Part of a small language model's weights.
Size: 11 layers, width 384, 2 heads of 128, MLP 1344 squared ReLU, vocabulary 2474, 17.2M parameters.
Architecture: RMSNorm before each block, rotary positions, no biases in attention or MLP, untied embeddings, some layers without attention, local attention windows, paired heads, shifted keys, gated attention, exclusive self-attention.
Training: a variant of Muon for these matrices, 766M tokens, 5280 steps.
Each number is 128 + 32 x the weight over the matrix's rms, rounded and kept within 0 to 255. Layers, rows and columns count from 0. Numbers have three digits each.

# layer 6 MLP down (transposed), 1344x384, rms 0.0546, rows 1189-1243, columns 128-255
133148139192104148124128117049120108120118109116135087127079134107125111155138186137173087187103140084163148107110149087085088088166101079117130121097128167147130158076175171161071173134165130133114121117142110130089157135109085074049090151117116103139113137128126126123148115132094135164119132146115173144051148121114167118134129128199124176064137091099127075170133088099145084124081
144133118120123154094093091033146115102187136137131107129120161131071126153119158112148112169113162140148094162123155113113131128157146137144132142117179141203042137181103150176127084170165106148118168079118101111061151120145156127203117150118122163222111104148128077148118141151130119146143078161133105177147116138107107076143144153148174159146127168180142132121138179130120152126195
042094172112119103139092107151156116112172117152175077082095160091146144104147163103173068152130138097099151116099076148114110138142070124189121117173101143049181112126104198111171155201100105147154122132127121093093145171142151129121149119140167140164145165142176106107146160130099114143101125134071083121140130152041131118140155107159091164141122125167151155167167160160145119158128
138095133081092189126161151133147132132079080147100136132118094152142184105121103067156121161187139163149106160151123139165147139109100162105075124077119162135096113080130121157144172105117078083097154109183089134117124100153061131119109170155096194159122099138113209112143195137109103156156082155097102169122152147162135095100183121109104108133167151144124104162105157125137127208111
128178091141115128155139168041133102144110193188150137144146130165029152106151132104163123178112129192144097164077086107053108108019114198096116160083136101154131135106043157108127139139142160083168118135151166147090076135147192106069133144085144134155175079107157087122128107142123094087106148163147106139119119137081129093113146091137144127084086150072118111065128149149093069105165
129165137164127119107121118137182183151141107096210167128123134156151121188148162214110150191132120143133185093100131157117147124117133093120099164138106190083090143145111067100145098140117110140094169118161163099140190097139116091123181160113160126071166138169116145078133125088127078144083133139149122133085161086131162149136088158073094191104097092152147148096098141099128108103075
137163139130113140128080121182153216041138111069106119116100124110151123121181095128164099154119134136135094122171150180067152121131168115176136226144137093083070149103176137139211164167134130090059094171147090141122110190106110105090061067159057130115169158131129151182171130155131075102123111189101144127107119145139192153134086105135098086137150074148098093153128083106083092122133
133137110096115158149175092087132121104112092108155143060113099132115150192062152173077135114142085107169081121119077068111159093124156115189124117155110093132146108125168088126150140081119110075115076081121174088118126083156142134085104173079132142114085130141118152117045129134119105084136099127119139122096144130096154140166111078094096135122095131122130091132109095101157130081087
232172097137106098166141148105165133144080204163126137121123101192128219116156141116102122118129119158107190108116135134123139106121112134146148092193125100112157122163089157132132167184135132170105079169135150135140093115149157097102143122146179088086113086046164127161070100131109105119168179104155144159104178141141168181170094124094148069160161127139113121156161146117120093109155
172100144105118166115085145070126123119140151186044140152176114116126125117134137173118119061135132087173098150144167144103116153145083114185101139160139149085139114102107166095126117143090131163100143125141147079133122098167064114192114147121138158105120152155139110104120138046164209078149156168145149138075148124127107170133121140082155114140149192154142125148172154144149129077124
070116173111149169157118171146099138114150150111056138122140124154171136093070134158164107118096100135129067154130165157159112115140054093098111089101077127094119182150090126168145135107125147095156103157100097110153121065131159167155135077057129080089140186202095129089118102108166116164094102158066116173150149142104122140118094131107083077108135129151081132184108133200126185098124
117144111179121105110153118014137110182127110170108081135183178097172127204112151159148087140116138180152184147093129101068171117162096142131112143102188141101134096115108214106146168137152081087148136121106080169184113131074163152170090095120080102119101129118129135109114110097074111083105153102116102143128145112050059113156123140139160164166096138158140179145166155105115148088136
140102152134124140113114126076125060125124117162142093202130138160160119126112064106082132128151120117144114192154145128111161128137150152130184115136128137138160146131069115116181128111125143141151156114073137157205119124172149098169139121111118118150117166122149172160140121198153120178210129101084152206140158096114169167119159159135164143174149126140122166157123154155133099122144
134036116053141142158153157106146113084153142119191135143088055153132090145154106135137086229100152143106136089091156120176160133140105108158134190102125143174095123157089165085156107206136124182149082067130121098085191189175082134119075094102062122155153198159093107121186103065107161133117085140144156116112132108139115115163141074115123096111139230142107139136141156106132108137163
120133084124143133166133134126153126140107150165138165106152129152109108105144137105123186067115108092119105138133121134089102139080136066125164140109120116084015174110104174133162062076122107127148190166111071078106149091116175146196096075128077111134119117142104139128153140078154173117138117131145154106178212138193166171199111125137170115117136147105140174109134141137063129148073
118179065148159128163097117128114197213138123163131143185067142118110152112105128161176132098169151165119118066098104136122158148083122159114144112138146134130126131070173146196063146070148147148083158108139097153096090147192139124130138132129100150099143118115142198157097110106138049155117133145122098201123179177136110148188163112165113075098098167188148154117183076088105151112110
090085130082130128127149142137124125089079101147166171069107137124074129155135110132138091160143128116126158073130104093166119093142187161134157101103156136098100111101136116076047174155117136159128166112153154141099116181149092044116140213112138145185101093114085100167055175157061141143107132106049160102114128138118103083119139116203141110118159143178104138138140134098093168078103
190119164190149133169100100209168195114086095124160120110096096072099127111090158109145156133133096120118107080131119134143097027094127075073114161159177107076144126088130084130113110164148198142176149134122113102194135095100111115145114100115095142144091165103172150082116120138117199155095116138197214093177177123183156096092166168129180151147127171082142160119080123113149079102180
111188150173090143074094106145108137160135080117086153138139094147123160149125099126101117150132185129159126092126170074106110115140081131107092058104110074128108127145084187118058152108110124133173130153131065061123141125141134156133185137146098085131116127124167147131161096183144175127139102181152094155086098171121119122160183162121187088160133144116069113103139104093141171173121
119066101200112113163134168123219142179174129161139117196101128162099069135138138098121152119168109165148093160108139194145120121125128055136161142125074141100132182126129131179163193151107088111128115071121173081129091151128100159152131165123150115129206136136155066138116147166141131137139117136133156154162158214097139182099047113128108240188145134147144094108187153172147159115105
133182157132103128158163106171147149148076108136143175122141136137134164082105128142146123122132148117145076123147112187156068139160095135186180115135117137073092138099170104103121075184137118206153140112123154111122068197095130144114136142115133079142109122160105212083088135170145139176138190150129084108146104119095102121117148134121145081137133115137132100161136067160094150141139
147160086198150112133148110154142181112233155154096115126141130123150128135177192178173122161160089127078160105132139120245141073146136156157128084122185122161059104138148141108111122058144138155183122144078140049098105083114168138185160096087171116141130126089203089202086175116097106109100115120159086183126081134129107068110202090134128068066123161191193140115118073133164114134151
141137142132124149124166114138155176130170104153135167101155055097118141132138140140135147169105144181084073111167142110192120082161140128136092123168173127128137095146149169131132121129128128148191112141171086105139194132146125140057124105150128096120105138177087123078159213135115122164130147155177109158109142201157118097123099086181162132123084171156129111184135163148149075103105
106175116089135065130128106043107136096093102188145127103136101141089108153097111041148151126135137129052096117164131179165136099045047115106183116154169116112090162135167090149139106113132144169147135186175162169058126192164189116141113133067165134147141163124124116128173199096161146057043123184101163104109115182098101152140102137154132114124126119132144082124158116155131157148129
132149103055156143124169133163159159130096203214183129127064106160064109122144116084146134145094120122125150146093097138108139130134121071112186123120182099158128126141124129129075173097139132153182111110148115134130167096186082105138110143108102121122162084168128114128136144124132133069079133113114169134033164110117069073119138114106112153154104118103169069130144120169084137145177
135148148078164228158176157118104138123119118091175127088135084155133111114128139072139120152085105106117094147156119128123129161095143080096111126110149187174111117120064105135173110197113129088140184103157166091178109139175149129079084113075087132113213132151154139168173119156137139146182133055203127103091118076120129142059097115127122172123125118115173150081156126139121126206122
096163130061177093159121110154150144136200128130166071087141128141099128135114096127074139132087126119144135140092080151122173141109156104118113137119142124081147171164099118153131109171182137150160054083120123118160193151167129081079163124111160211146152146095129179079079148147147129151079138080132064101155042099140149128116065126139108080132158112106183171114137103072148169117177
122120144148127163151132112122132140112094139148135146139143082101147171069112067126136134134120154089135143114139135082151183126178181095137133089129092146126150080145102183107137103134082104125177128109166174123210115059131109149119106154157168112113186214123204107109115059125126109112121100189101115137151189125153148129081108097082058100159120105116135145157147145117137141158143
158118099145135141182132140126130138107080170138127151076050169147126161169221128137093139151183123130087132138104103151039146151083146131172069199135108151130076171082134079105132170138043144140065075119102120099090149146135112171163065164134121147145126094152103150155067142190139171158106122134101146126101129147099176140200134168126155208152089119102106136098123116193152142133105
124154178133139134122130081062125104149131099069124077155111130137116162122139158150087097172165062133118121178120127157154169088139129069165126115113124127101137141143129175096175125135132175154169072213130160124081124126127143132121100115136162129127148162130130172086126135195076135089153082127151085123132137133106179112119119124178123111110153160147146175140120182134113121073148
102109155145094138071141124073101141128094127154153143128157153122176073136116152157099108092115104170125072117122155126134106150079116119086131085084071156130119107124173178179118114123162118097176087135164111116106102084156131130114151114125083116096124110132112182080103151142128129153105122114133151160078138141146178144168178096086086123135159151147129120154107112166128139112167
160187141126161153105120157014116126124130159085104117101127075155127110169098135131176148125086150153112156115116145113101032111158087158083106117134125147118157146095199164109061104141085142102082184096104069117135130170103074135145088112167189174102126185170167117164065134104118063071148135146129171109149049155176139185114211146112173175133150134091150137132197112105150173104163
112133112105089096127114113149126206132122147153114182131071117098137112118177065136146124144122095150087081156114105170155070148095184123128170142165099154183106153170102154152127120158095083145155149136141099144093143118091144080114109111113075153128152173182158147110140090148038160079178128076125182134137143118154134131135104131162150172092151181130086155131123104144127123099113
088084104091127108107144133136142127177126127151126067144156122110131175127153194082131126093162058126134111097118135108086157117172168108143132100149072127160105164151134110111142149123103111079184064160103104135072157098140096105141120114181069130118126114131122116099102137121106169157123133112128159126153063136112194080146160093123108132184089178084193171166161169127122162138094
090117136118096150167091066136125099147073147139154151153122142089117128174121105124138141082170068100111160121074122089133096122125115181151098125127075141083082137096093151173165147064122161097100140090074101162141099071118147133114163057122090161153141101101154111083126113164113123077095134090117128101092160144139062158122126182155094169148135139108153159084113127062121113127112
152139124093150105127132129078111136096108104106157139104074165121074109188109136118106071124120118143148125067111136118150130161122096104099136157098125161144079151107090089157136127120126101183129134123149157153147149157133111153191124081118066112145168145109047153104146184120122178155066101114164134124143119144145105141087138058124144154133159090110161114121080175137113095125150
127158077106108089127109093230151158117158090132082112109146131152103159128095113145199133094136153171121126113101125094090144090166066093138116126118097087123158108165185066120128151139132066108223077142144100128147138109115078173117067107127137065139094142094141133064111143090176110126163151110093080166111119079188158168142154109155094148087104115181150124142191048117079105116166
178138130128128146132157143145089071153163156148098138112090116105124169163140119106169184118074105125191097116126112109170093075188141093166106102139171087194071180140133157095125047163184107199114147117135078096140065176124143124124124154114100128187150130111171154115154099144152121082130116131132112112153174120125142124106107126145106094169082145116131172157121055129108154082131
157160144127099126173144157030172163098159185112125159117151175109151115140115118133066162117079142121143159151140124134106090185117110144169063129124183146073061115143145065123136108121136076136139145065130201182152126118069160121049101155111165151112136135114175162100110065155082161150131150044160181162136121098150153176145106089073093102127160117140140161135133191152080113127103
160156146195097112138140118117137213065132148114113150183137184034173112078174089113156074166107045136148164106133133087109133145118191083069152134127122125113086037127158131114126192140077110161145150181083157109116146127148147085136108139186125092195159149190158166107167163112118138134159095146132136088020130092102167181126119132101157110126078167128144093140088119080092158170122
109075164147159172103055157087140103202141108170162100097104146093096134129168127236103129168056084088128150116139067152118091152124082189166110118095098110159203077114210149180122155153184146153140145154207065126100082150096080108133121096095141122103118154137150104204112100138138152151098106087178138166130164119084117086134128124123117134108140085142131139123132176144158151139115
165173123177157140078130160104134135123080151167159174164138111117155086202136144186149123114124155117122100148172097228109101118138115129062156166148144130132086099151154210165120173090124146130163170133124118131119079156155130098169072146167127150131173143172168112156119159084080116140091088152113102122132090084157211138085172166167193108150054137184139102090116061158133087148050
056173136151119185085134134155167117111167122090148120113175194163113119096112053126139116084118081129106158100125158161120158071132129083123092168127084108111129154029136162101110115121126150152025161136106005122135162154083142123024126140068118164084140168080116146084127115150180140108100125140124097111169122223152141134173159188128169104162087079096093135130183038116117141165138
141148152119096157131151141056116127180141116124189122129169138099103213107146144161173115101168179100134194118086131166104155118123066145099091133116144088109126081163136103129125074134129110104161116040204105106102099122119165104131139181124150181131152103131111087090098151180169099124088100059147129155157167116182078215093114140140114070094102152147174132108119143081142124150165
167131117177158106114104135039157140129123108105076130168157087174157122104076097114104159165183108099187159132113174198103168168109134129152141105133082137145109145098145140129160130137161146184165122081141126100119114107077083114115123170095118141147113089144119100148127161147115118134160091088092114147124138154139135170101172118171127140127093093166118129128220113157137100096186
109129097077133109152102088111178159061056167149118143152096141113141189158071114127089106151111122125129147178152177192192111124162080096108100128109148122100106150097176130075130102221138148089194111125165130123167163138124162107130125093115159162155167138161121125117163141132085168175126140147116117135157193172120101119143076132152122106038083127138124091134213091123117166154126
163144059050163121132163114032141160139142143151118143139118143108131121161137153135105078087136134148081099181109117163113112153145169096077141116080145136117116135141176130082136164141055103083094079159169118162164078139140164196163177131112151112154153157092090106099102085110070123120134146106129136093107094144139132157127098105149051170125088113145114149133101077157101078102122
130132148122135161089117159119176146120115115169106095130145107138131040146137122168111077136124096089188143134075096061070127129075110113155125117109142132137144123165156095108143121113171124157105131138174123129128120077149138089097121158117108163064189130081095144136207195174158072159151186255094154149158145118097166139065164126131134088132167179089137108140112093103127140108106
104112170141107131090159168106120131220106158153137154167111126075121143046136129132094156176136116115095134090136181159097104143181114168083101124132131143122156098113126145103171157111118113164105086142144115098122127135110108158139126125155079103133155098142156123105129145141115126181124036173097133147118100134142165162086079081116169152146113105068155105149096192214106146110134
144156118133191175157119155128119135132103153133147080080175108068132088133165157113167096055163147111098109126123087127145139111095129067085037060160137128096113136180061147107147180163108131069122107130133078047141152149087114122171151074085121193123068081145158163127128137174110127152086100137132093134123107100169216132152109113195114120145166092092132151062147160159104141050151
083113147138129150130119141085145071185117121079088088157202130104106111157115144120112133180130131154206121138144126119142086138143164134141101141138142054115177137139137136119089109141128115106103155124081122183064127132119120174116134206105130105132084145125115112124150112124098103149145155150058117117092153105100152098178070166092123094045189164102081133138118093123117160109141
151139129127151075099164126161087084103122109166098084173097134153135155111147111148113120096124178075154129137157107130183141093100077088183141155119063071136137154131131103127143143096142138127135097158161090074171142115129061129148133159148058113140076137140117129145124109204127143175147134101084150108118139181114169132141064115164061093112141152075076103140170146140108111117118
158114204170071127093145136119149158116156109112114162087125097130103111105090134146178140114092109112162093154095094159114094129079127073113137133091116137169157137076102119159121101097207144147078158108129159112156163088092122125117103107109147101143157120109113162109104094151140163077108107090082080162127091160095146205164182141140151097151134109153103162144119132146155128078111
132129121148118139060120155086064219105106115108142144110116207188114130117186125107119145163069117149139146088112079111075067063140106173081151187124146052124174131063156149123153078126105115151140134136153117155080112192119080115123173115081153150128104119153125133137114099123078096131073104178099116111112129103104119054131145075148178135111109180141093149110113141153127147066124
168155113136121177111218126002113118120188208113076186086152147073170081157126182181125085062114025148098127109132127181131120155118243103116085138163140141110103200205121165121178080139071180140077055135093115173168112135120178166118171134079151131082119128136071133113157123161202171174143107118043174123132132168098108196141112129169185112024145108140080144112182168081081107132170
# layer 6 MLP up, 1344x384, rms 0.0689, rows 1190-1243, columns 128-255
129097172121152127177211095159112160119139087176107130169153117104140134147115130103114083089165092119120170136125128168131145164170163116127205130155108048150084165118152004068093181064162145129133129077134136154127133200131105109188103075122101175122110140069091087129069174127093076161143099118150088175085069109132139128069120076142081123159159130143134132111164162147096145145098
102151120127142178138170129166152126172118157117146176072152153130185094106067106147135152164141070055122139101118101112116121128182069186169143029168142117155073101157153149124101180158103122107179104155068142087133134113158093118106122119150190073120152134137137160094116216099060122147126131178149128113101110147071082106164194159135113154157145098163149104121107173159100116136069
109084093058138110096098229197172161114068099105103039107156141115089075125136096112176173099128111087101107117081133109106147133151118116184139133094095165154121169101098174086137166115123108158177116113173133165154132123126084168134133199182140180108120076112105122145062064167067112098101099149181157025147161126142087124131144168178141120113087083114072180138093130157100187146125
102171083128102094072167143085082103142147129134128108153102119165119113139147229123135124102102158123111100123107141153100131107168135149074111142113146133119142142134162169087118117125131112116135159105104145169130121184135108077135177125134160093102135080126068114080126096127128167168121090160129134119153161101124137118132091085105138171098107118109143115120127110106149105109098
144179209114115143127142134155057162163140096122170198195137140118148098153116052140118025072101110171123126118140100184147120091072155108069092127117097200128158136108152104108089112142165118091152167144123126106097135078113077166151101144178101154154088106116111110131138141121182136141110193143115182169106183157173155107149113140132126119137171107137066135066175113103060161080157
148111114120145166110082141156132172129163132063176126167164127175145065114091142173078122105094126152157124095160103147101152106115131179143121142181117142140099155116137134145130195145104182165098124111174111107147108109158102090126162186158074130149113146126166087161143147128077136142107163137157105120100088125156104135104125115146115130155108081138110081140142123075153109197151
171140138078113094130137115129160111139128102094161129169173164102107146097120131172113074138092058122155091098137164100148095150101166118146089158109108119131119132060065153242143101121108112147184157115120156144128148100090115146142113185117132163086146119183197145117119111070105071158140081168160144150110132148147145179073159194148141124120120137146137114148124133106172092130138
093176077176134153135117122122174120128155115175204145112140170148136129145128118150100086123112145151037109195118147119101120127152133082142135131106145105138158122140156145171159108120078172085114172143099135174148093167129131122151109128133092099115142101170103080133130148052136151130134135116150198109103100161097148069114139155123096166102134143141092150131111139093154159117129
127124125125122116138100101104187097124088141090120171192125150119091172116168100105126118144113122138068091167115118182153090167097107125166103132133114084104134149128109156183110123082157134160169106147162109087176164142155138110142103112099096158170112102161146116120124125114137156108151112151156064135107083135107144090130144080131148159113121178123090091112151133154140123134101
122099160098141240126160190210106133139129084162119135125115098153088188110160095117155135139092185127056168144201092162129173128131094144163164098147100087104115132138131098160106164076165108141102114121112167193132112100154113067086094063133135132091095094155118097087109146186120141148136163100119085058125123206138154035137124101114139121144171134040141153165120105136172177134134
113094129113138154173072140101127107142145195089173112117059117143113124147092115145118139149124134136127160148126166136070119111153144132121140119119104172123111123163125176120063158103136098132169134127113097096137134123170137096084111134139117132099097119107147123097145140096161067171102085149080144112141160093115178149151122127148151125152099097125117093152094122109100111095080
111118112081155142066125090137150137130132102146151120133113170111169119139116185106140112134126149151111138173106101174114128157071131133164114112090052134089092146124108094149138128092128172123146162160110088129142120159117151113162151166141142124137115112121129145098141153106102081112101110179127123134140091233172094087136109126149150129121104077127086060155089168123122123120122
061086065141140094197159212161110105126161148066164059100140075157180113122132153128117160154136159106077061137100138114059092134142106127128149159088111201106197182135159142115152123111145183138144068176121078077114138155148126052061077077171112084100119144140152058188066127072117077152154122167101148113112121136081172127103081107109049093140127117155136122174148101074121215148180
084086106148161106134170140178135175089157112150096149129186104082051166094121090110127098167123104141101097098105159090109125135133146154148155136144092096109071118068102140142138098088129147147132127129154112121129142125112146171110134084161161186152069148122174106089147133057142146142125145132091144086112153144087173179127063166080104124118101121117162133134102122055136153154151
128099113148140164104091148059128122083145114104140114151135111071109089154129091117173115149095076153148157168141121098086109161154109162088121082105076140154185093181169091129156138128140136165134104187130133155132123088136137079092182145115090124114089118109112133091135137071193150152168093060117130103089143077190114162138145119133111115096124130132151121128113069134107136084120
141150104086108131126115139146127150070085155104132080098150108087135129140115112162134045147096151102087145159127155116137078122066082140133154086142085064094154125098076140135204134090101131154105129177109098112173098126104177156070075111127098119118114079147144128107166112160205182141101160173164140134146114208132135109087103139133132121051071132124193144096150122105149141114100
188132042108091163101136072155102139167138107166151095086169083188077173119080108134133175157197062113093127091126066109133078108132127089200177148119152162065135131121127181169053075111097151168131112107099121109118080132128096119172186153187126064125099160097173159119143103119099189151170143148144132116215120106166209128094068162114107117143176129096154154131102127090137115101230
120141151138125107193160111105149140102150125123173112135169092066154099096141091154064078152143148110105078185137124100108094145162184112140126119109141124175114142130069142127137116148032141110110131140083184143158103157130105149077119082168084070155150114138125122135117103121062094134150094115107129136089121103102125089151059112113073136103100153116097091161104149110134152106105
217112081150140183172140071100134145139157106115185073189130114131110168155156069123095098150148142128194162170080126198121200117128140125142129137110064139147192126101122134147112136145113132108096161075107109127183088064165130095138009133112096139110123098112122098164186158113155120192096164135155103150097157073107111134108117167139126122097119137181086100108087125080091128158108
106101160164095102161200118095202206151107114080217158140204100139162140067144128164144166132145130080096084055143092079055164130156149128079094162096160122121149173208152143102158112125174092160106092146135155081111125159073127138172079207192157164055066145083111133087154186204128125106122146160156136150119100136130132101078171105117050099080206116140150151076141161183126128074145
205154122129169140091127149122173129137148079179101122132118141172155149076116175076089149071076122155143099133089089147129121132121155110081049137124115120108105094175126152125103129097087123122146151132130114159201071168127116143125154079135118144099106084157141081140117090155132137124136085195127103130132152153123102110076172153119064115120105116151118175100117098124108133106166
155104120103136170116087169146164148133156163071154193171117157089167142134102120158157127159124146132076152092130144063131081100157180149163169109080147122154112117128141132106168097159087092079211137086083150088129173134062145124143158173139147152124133134096151193159135108101137089107109135160183109070177135081174147093083124131103087114154117143100190118042129148167154113165099
125148177150163119181109159132109140105136137067038068069163131103110124110088133087148166169070099111160100115154104172150093126101128165139125116152089150095169119186146096110084112146108088138137105060130099187114126129168125102167147088132135045077105173130148105090123122172159112116121160180126111122124119139089163163104133154097107127121172106101121083114113059139110201119139
153116105144145134135106146114121079136156148070147166186193116111114163106056120117124065085077155169112126103154175121145108125104182163156139103130124165104152127137089125127093140182140123084149096161103186181105096134083176185148097081139142139111131118150102139124085153156082169191180108087106089103127136143163144156123143067096098102076144093108157108136075103158180141099094
091166180053147097149081179192134107109174087112158103125133142168089080098125161040088172118081092169080103071119185116108164153155125153163130137176147161070173167056073127170110142128158164170132169151142130122166100060116158109182181112118103116061093132184097197212129083169175070101135155123130165099226154059131126195167133164080108141145110126085144142078143130120115181068128
138163098149186126103131093168150170106148122090124111170123152174113064086147105135094114153084177166116102148080064169087126110067098095171089178122079113163134184121093117127170112173120092123141111180166141146095121133137135150134155173129155105116139126105107134169110126059109112117130102085115104097166129161084139157095114091090102163171069153099158184138190141129211110130093
065112042091134106159106133086164139116164152089126136108139071136094100111102116105113101150146111083168156122113107099133133096193102151113128133117189077198124161106091103146082171048057162156158084127091095128138106156114096147115110071112111174171109060194124144131105093143172102121110147115117170161120115118095074121104096098107109109162124088177121117089184128119136145119127
129156111124107159127125115185159134113203179086107150130198151112112130154118111139116096190142117149132175148122150143068135126166172103194138107161132097179143110130122155114150096115132125059149096154217179176148167193134103147149109089136132106116125144130142119149152145104162149140068143115223095104167145106131110157113115120121129113113130158062116081122158163076155205106063
086121119132122092152064097126180165050152131061224066142168115122109093074115131090100115147071116124151112115108160179100086168163149184194150155107138133133099183151126094104107164090153090208150093156148085066110142095102066148112099146121129149164093174095105114080133131078177090156119114154134114070131089120104129124120144162146096142145139085127085153133173115214127132154114
117123079101085119144192135106104139117105101138145151123069095181100115166158126099082079159138155137106106090121076128159197202136138205094120085157153193108101115101155140130162150106142115114135152134146111110162113142155090100132080073125149060150111071125156154173172079106135140145136110114159117074113134116156082134154125164135077102139133143173072102124079124180125161117148
138151124097123116107151131063141147074190160096095093142127059093122105108127109148120155123114204171129131162100140107106149141120100137140096138158177135113161090116120099080112097115161108112095179074060115121106112073141122161111178066125148155126159146123167113154081118094136115089138173120166135123128122165195083108178146142145148100149127107141082144101095190192091112153087
106124146086133140158107152141152107158105107101051084199077134162064120106080092144169115087109150141168151132108176095098105163138133109088123146149130129129137148124122225173120113140150118171134110184227152169179131093161119134142111065157137110085162165091152084161124111155129141074128085060091101161065056091108166198123127159105095115099160172091122131132160079141122115162110
108090173123128124158182037172064114120055145161124067080161162106091198108161121122156120136119180091195158099122112089095096164115090111157103184130179183109176139091127063091153115053113118099177164102084125152124110114151131087139139096193154105138158092102109127206123108149166173143129150121159133118142153148144090158120085136150112152049096184125154073129135112141144110180126
108143143151123123081117149140124124105053115117159081127085160083085129113104182095139097135154075099140101191109104147104193098151178101095094196167110145161129076132122144146149159123128128094063068114063165148114106114086074098110148120054070185107141165118137159051074126126150161075183114081156084161105103100111193088139164071112095101168090123167131148123135088172113179102165
093149098145174094163169185089156074199120163188112132127080093160067149135036094171088094210131071068160160086189164100112112174085111155074161132100077171096171171180136115135143166066121118129096128176121155117175147130130075068159137105181089157156152108075178141101145115077138096123140143131103086111160116119051153108074130093150115132096124145164123118129090128137130113112131
119159119165166120107132136170109141161175088138168055146110126144135152144169113138145119160143076185053102138131184210171118081193151105151185128172072127120129084162109124144136191124119112133085096128092046121103092161084139131119088123121113154116124121233142076119186148131134162160073111149130094124128134152101097120187173118130146098113136171137164116101163218129119120112188
158142119056119148151160123182094144117173131143127170135132071092077102096108208116080124116141128103143139167101182186147130116135140128088123141124181058117115133080131124091226130064108097097138191133152116170109167169101108152069132154127083112147109114151146139101080128132112112198066155099109123100064158134142166121074115073140105159127191112128120172123143065132151247112164
154129111119173095169151151072073162109183146166166127111107136115124170140141132073123134150159105162149046133165199148108096156173115165094149116131099173163115106056119159089176181116111136110104059204147120114132100153044113187084142112156154134092110095137119198116137178146127111136098150140129223174100172124135123147111155110067099153116066114131123128142140106098048088086111
153097133159121099064162138161144170089197157075140132123105116131119152119112130099129157086115098157094115158123113133124123193098181144098115108130106155091147165122115115083115106087115168136096112191154112156185175102113145127133151177150143082112195103116135225102129087181193144106127178172108126133122100114065093134118180103117064127124108163093056164109115101148156107073130
103154076186126173078106151192151154164163184110134079149133189093192116148078184141088152178180166154077095184147210130153130177130114127140080126137100145168138184136225162151217147096127168160155188145114153141179133156135079171127105131158121103106149114193116134128125120145086108143132124089120167055102103123146097069142087146099083051166155128087087183103131173110124097116167
115138207150142189137146068123153095121096148117158122153161113135161137105113062139131131107114140049156154163123068183050143134145087146121120116140144131111120141080114120145090077164184076118143123149142150114084099149108089120143124137118210169137100136110179104100144168132136134096150119160113112144134171198198091097093090135143156112107071128129098191141073137151104138094094
179122157137080162176152119000171106149189149114077110120154098125135156112122116071121130174151186093099200131089096118080127129118084129137130132136153134134142083136113120130147133112139158172061165118145049131070096108145170151056112097177113159061121137073148128082107116082065111150125184178158089145139169132173130131177125190087113111136127092101119128060114146159114080168089
132096119133168077106166116154039142140039137167161122168109182076117130128136110100134149128175116104134127128117135121094084106155172213141190190167166060100183124115123134128108066127128140128096161141115092132141103162165134147118165154142124137150045069134133129157141100167147163191100117105137130154154120144160182115114175114132180151094119136167106120125116097129133161157103
202142168189110126160111163131140134064166137148114121162071191115146177182077153118081094107130074129148130122105127106183156111133128126134133081152149103168112116117111137080126103153118080105127188122153129079119135115139117164126152072131101150148112102138156169093114158105078120111086137122187107109216088106094152118116104152113148122068138134142116159110151119103136142161143
140153130152159168089114158141088119062119108161153166102193146159184114100097121170099092098125103104109105102104086076126136100117153103134125146150132068110166055106095132115080085091114036127139144160178163128064101086102104162191173157115116151128145137125125045116121125105118138146143152122094103145140144146128160111102119100179117106153074128183147160126162166157104172096154
149105101134104119165099139140090110111121131123151075131137152131065220143090165124131088127112152154085128120090119150140110136141199132153106086091084126130150130123137102161095080180116150118149105080041139127116113198146099169125090155124089166100142113086159108106143131131093146149109111073089154132136108177169125110205191128154064119125100103135121145108155140145140099108158
087164135064096138082144125126089115070129152107151145144143199132152149149140159168164119117120128119148133143130127105052136142084106147121126151110133129124172176082145093147127189131085073167158133116102096127125127140138098135155147110175118076091090108109165126141084061080109101120125173107166110119102120114143089117113146077134164086178120201139184068104083084136130056174072
105149204100100114071108146144129098101174134151081196122158119152147124126151117123162078194102135161149128216139108154132161146139114115178096123130104123156123104186162115104128098094153126149078166105081127119165146092158160159150114167142118094174114126149138094127123149120090115113139122090165079121162174154104123167112125156127139147088203148157152098070124129089165133162098
071108116116145068114130158078165121116148071138131155170134084173091103084085109138157128144108099100130185136104124146095136156185069136120123168113093149112122085145162149150090136118096140100117198127157131079163086166181120163086142139126090132145108072133229147174103126088112178139158107108111139136116155118109218114133109164095109116110123135136099141090136191116123061108137
097129102074159167146112135167127093126119073121116146133122078148119190107178190204142104086108131144162059183156108122136073096137121112180125132139075110111142146148135153093139153081113115152122139116198159120139119112125106083151145139147067179133164132163146134155147138102149152147077197072094115160138100134160134139134110139069135108102139110193131048094105153108067035121143
123094104124090154078093131088090160120161092083132164137185123173102175102138201153086171153112139142080166114139118080104085108138146099138071079123108080111170106204094133103124125129133094172176075069177162087130163120115098134107075142118152179163122070151158097141145104087161223047111091141143143144167184132118133175143164102099096145210103130114154143128166191106105119123116
165112126100135112078134115127108126103107136103075083147140118133149093152150113146172145166124109138159140168114173108067148095162126116131073120175098111100096114135091121142128104080163123135192103151168127130179137130168137171162139093112144118123122137175143093049178188118145037085120109135112097161113083119114115083130100053107149101125136151166126108083139100118198083091082
120087164098188131113157166083125223143125143178113124132111099122101148078097131162105104111128121172068109132124066144110072116154097182155085133108120137057107133095112122149067128123099077125151124114143131138156091139151126128080101120139132141151165139113128136111105117118158135136074134100104111129107093118083104082116201137140192188128084145090139130119142145157116082112140
123147082101098077171155131070156162038190135133109114127125074088129156084120076087122089147165132131158121115113102105166120126138153165158109167127141074107104085108161109164114100134137134125141128131122138177110133080085158140111126152119124168153123151086124139146076113148115145103180200146105117109149139103178109111145144078157126095154109099109116138130150159102110107133138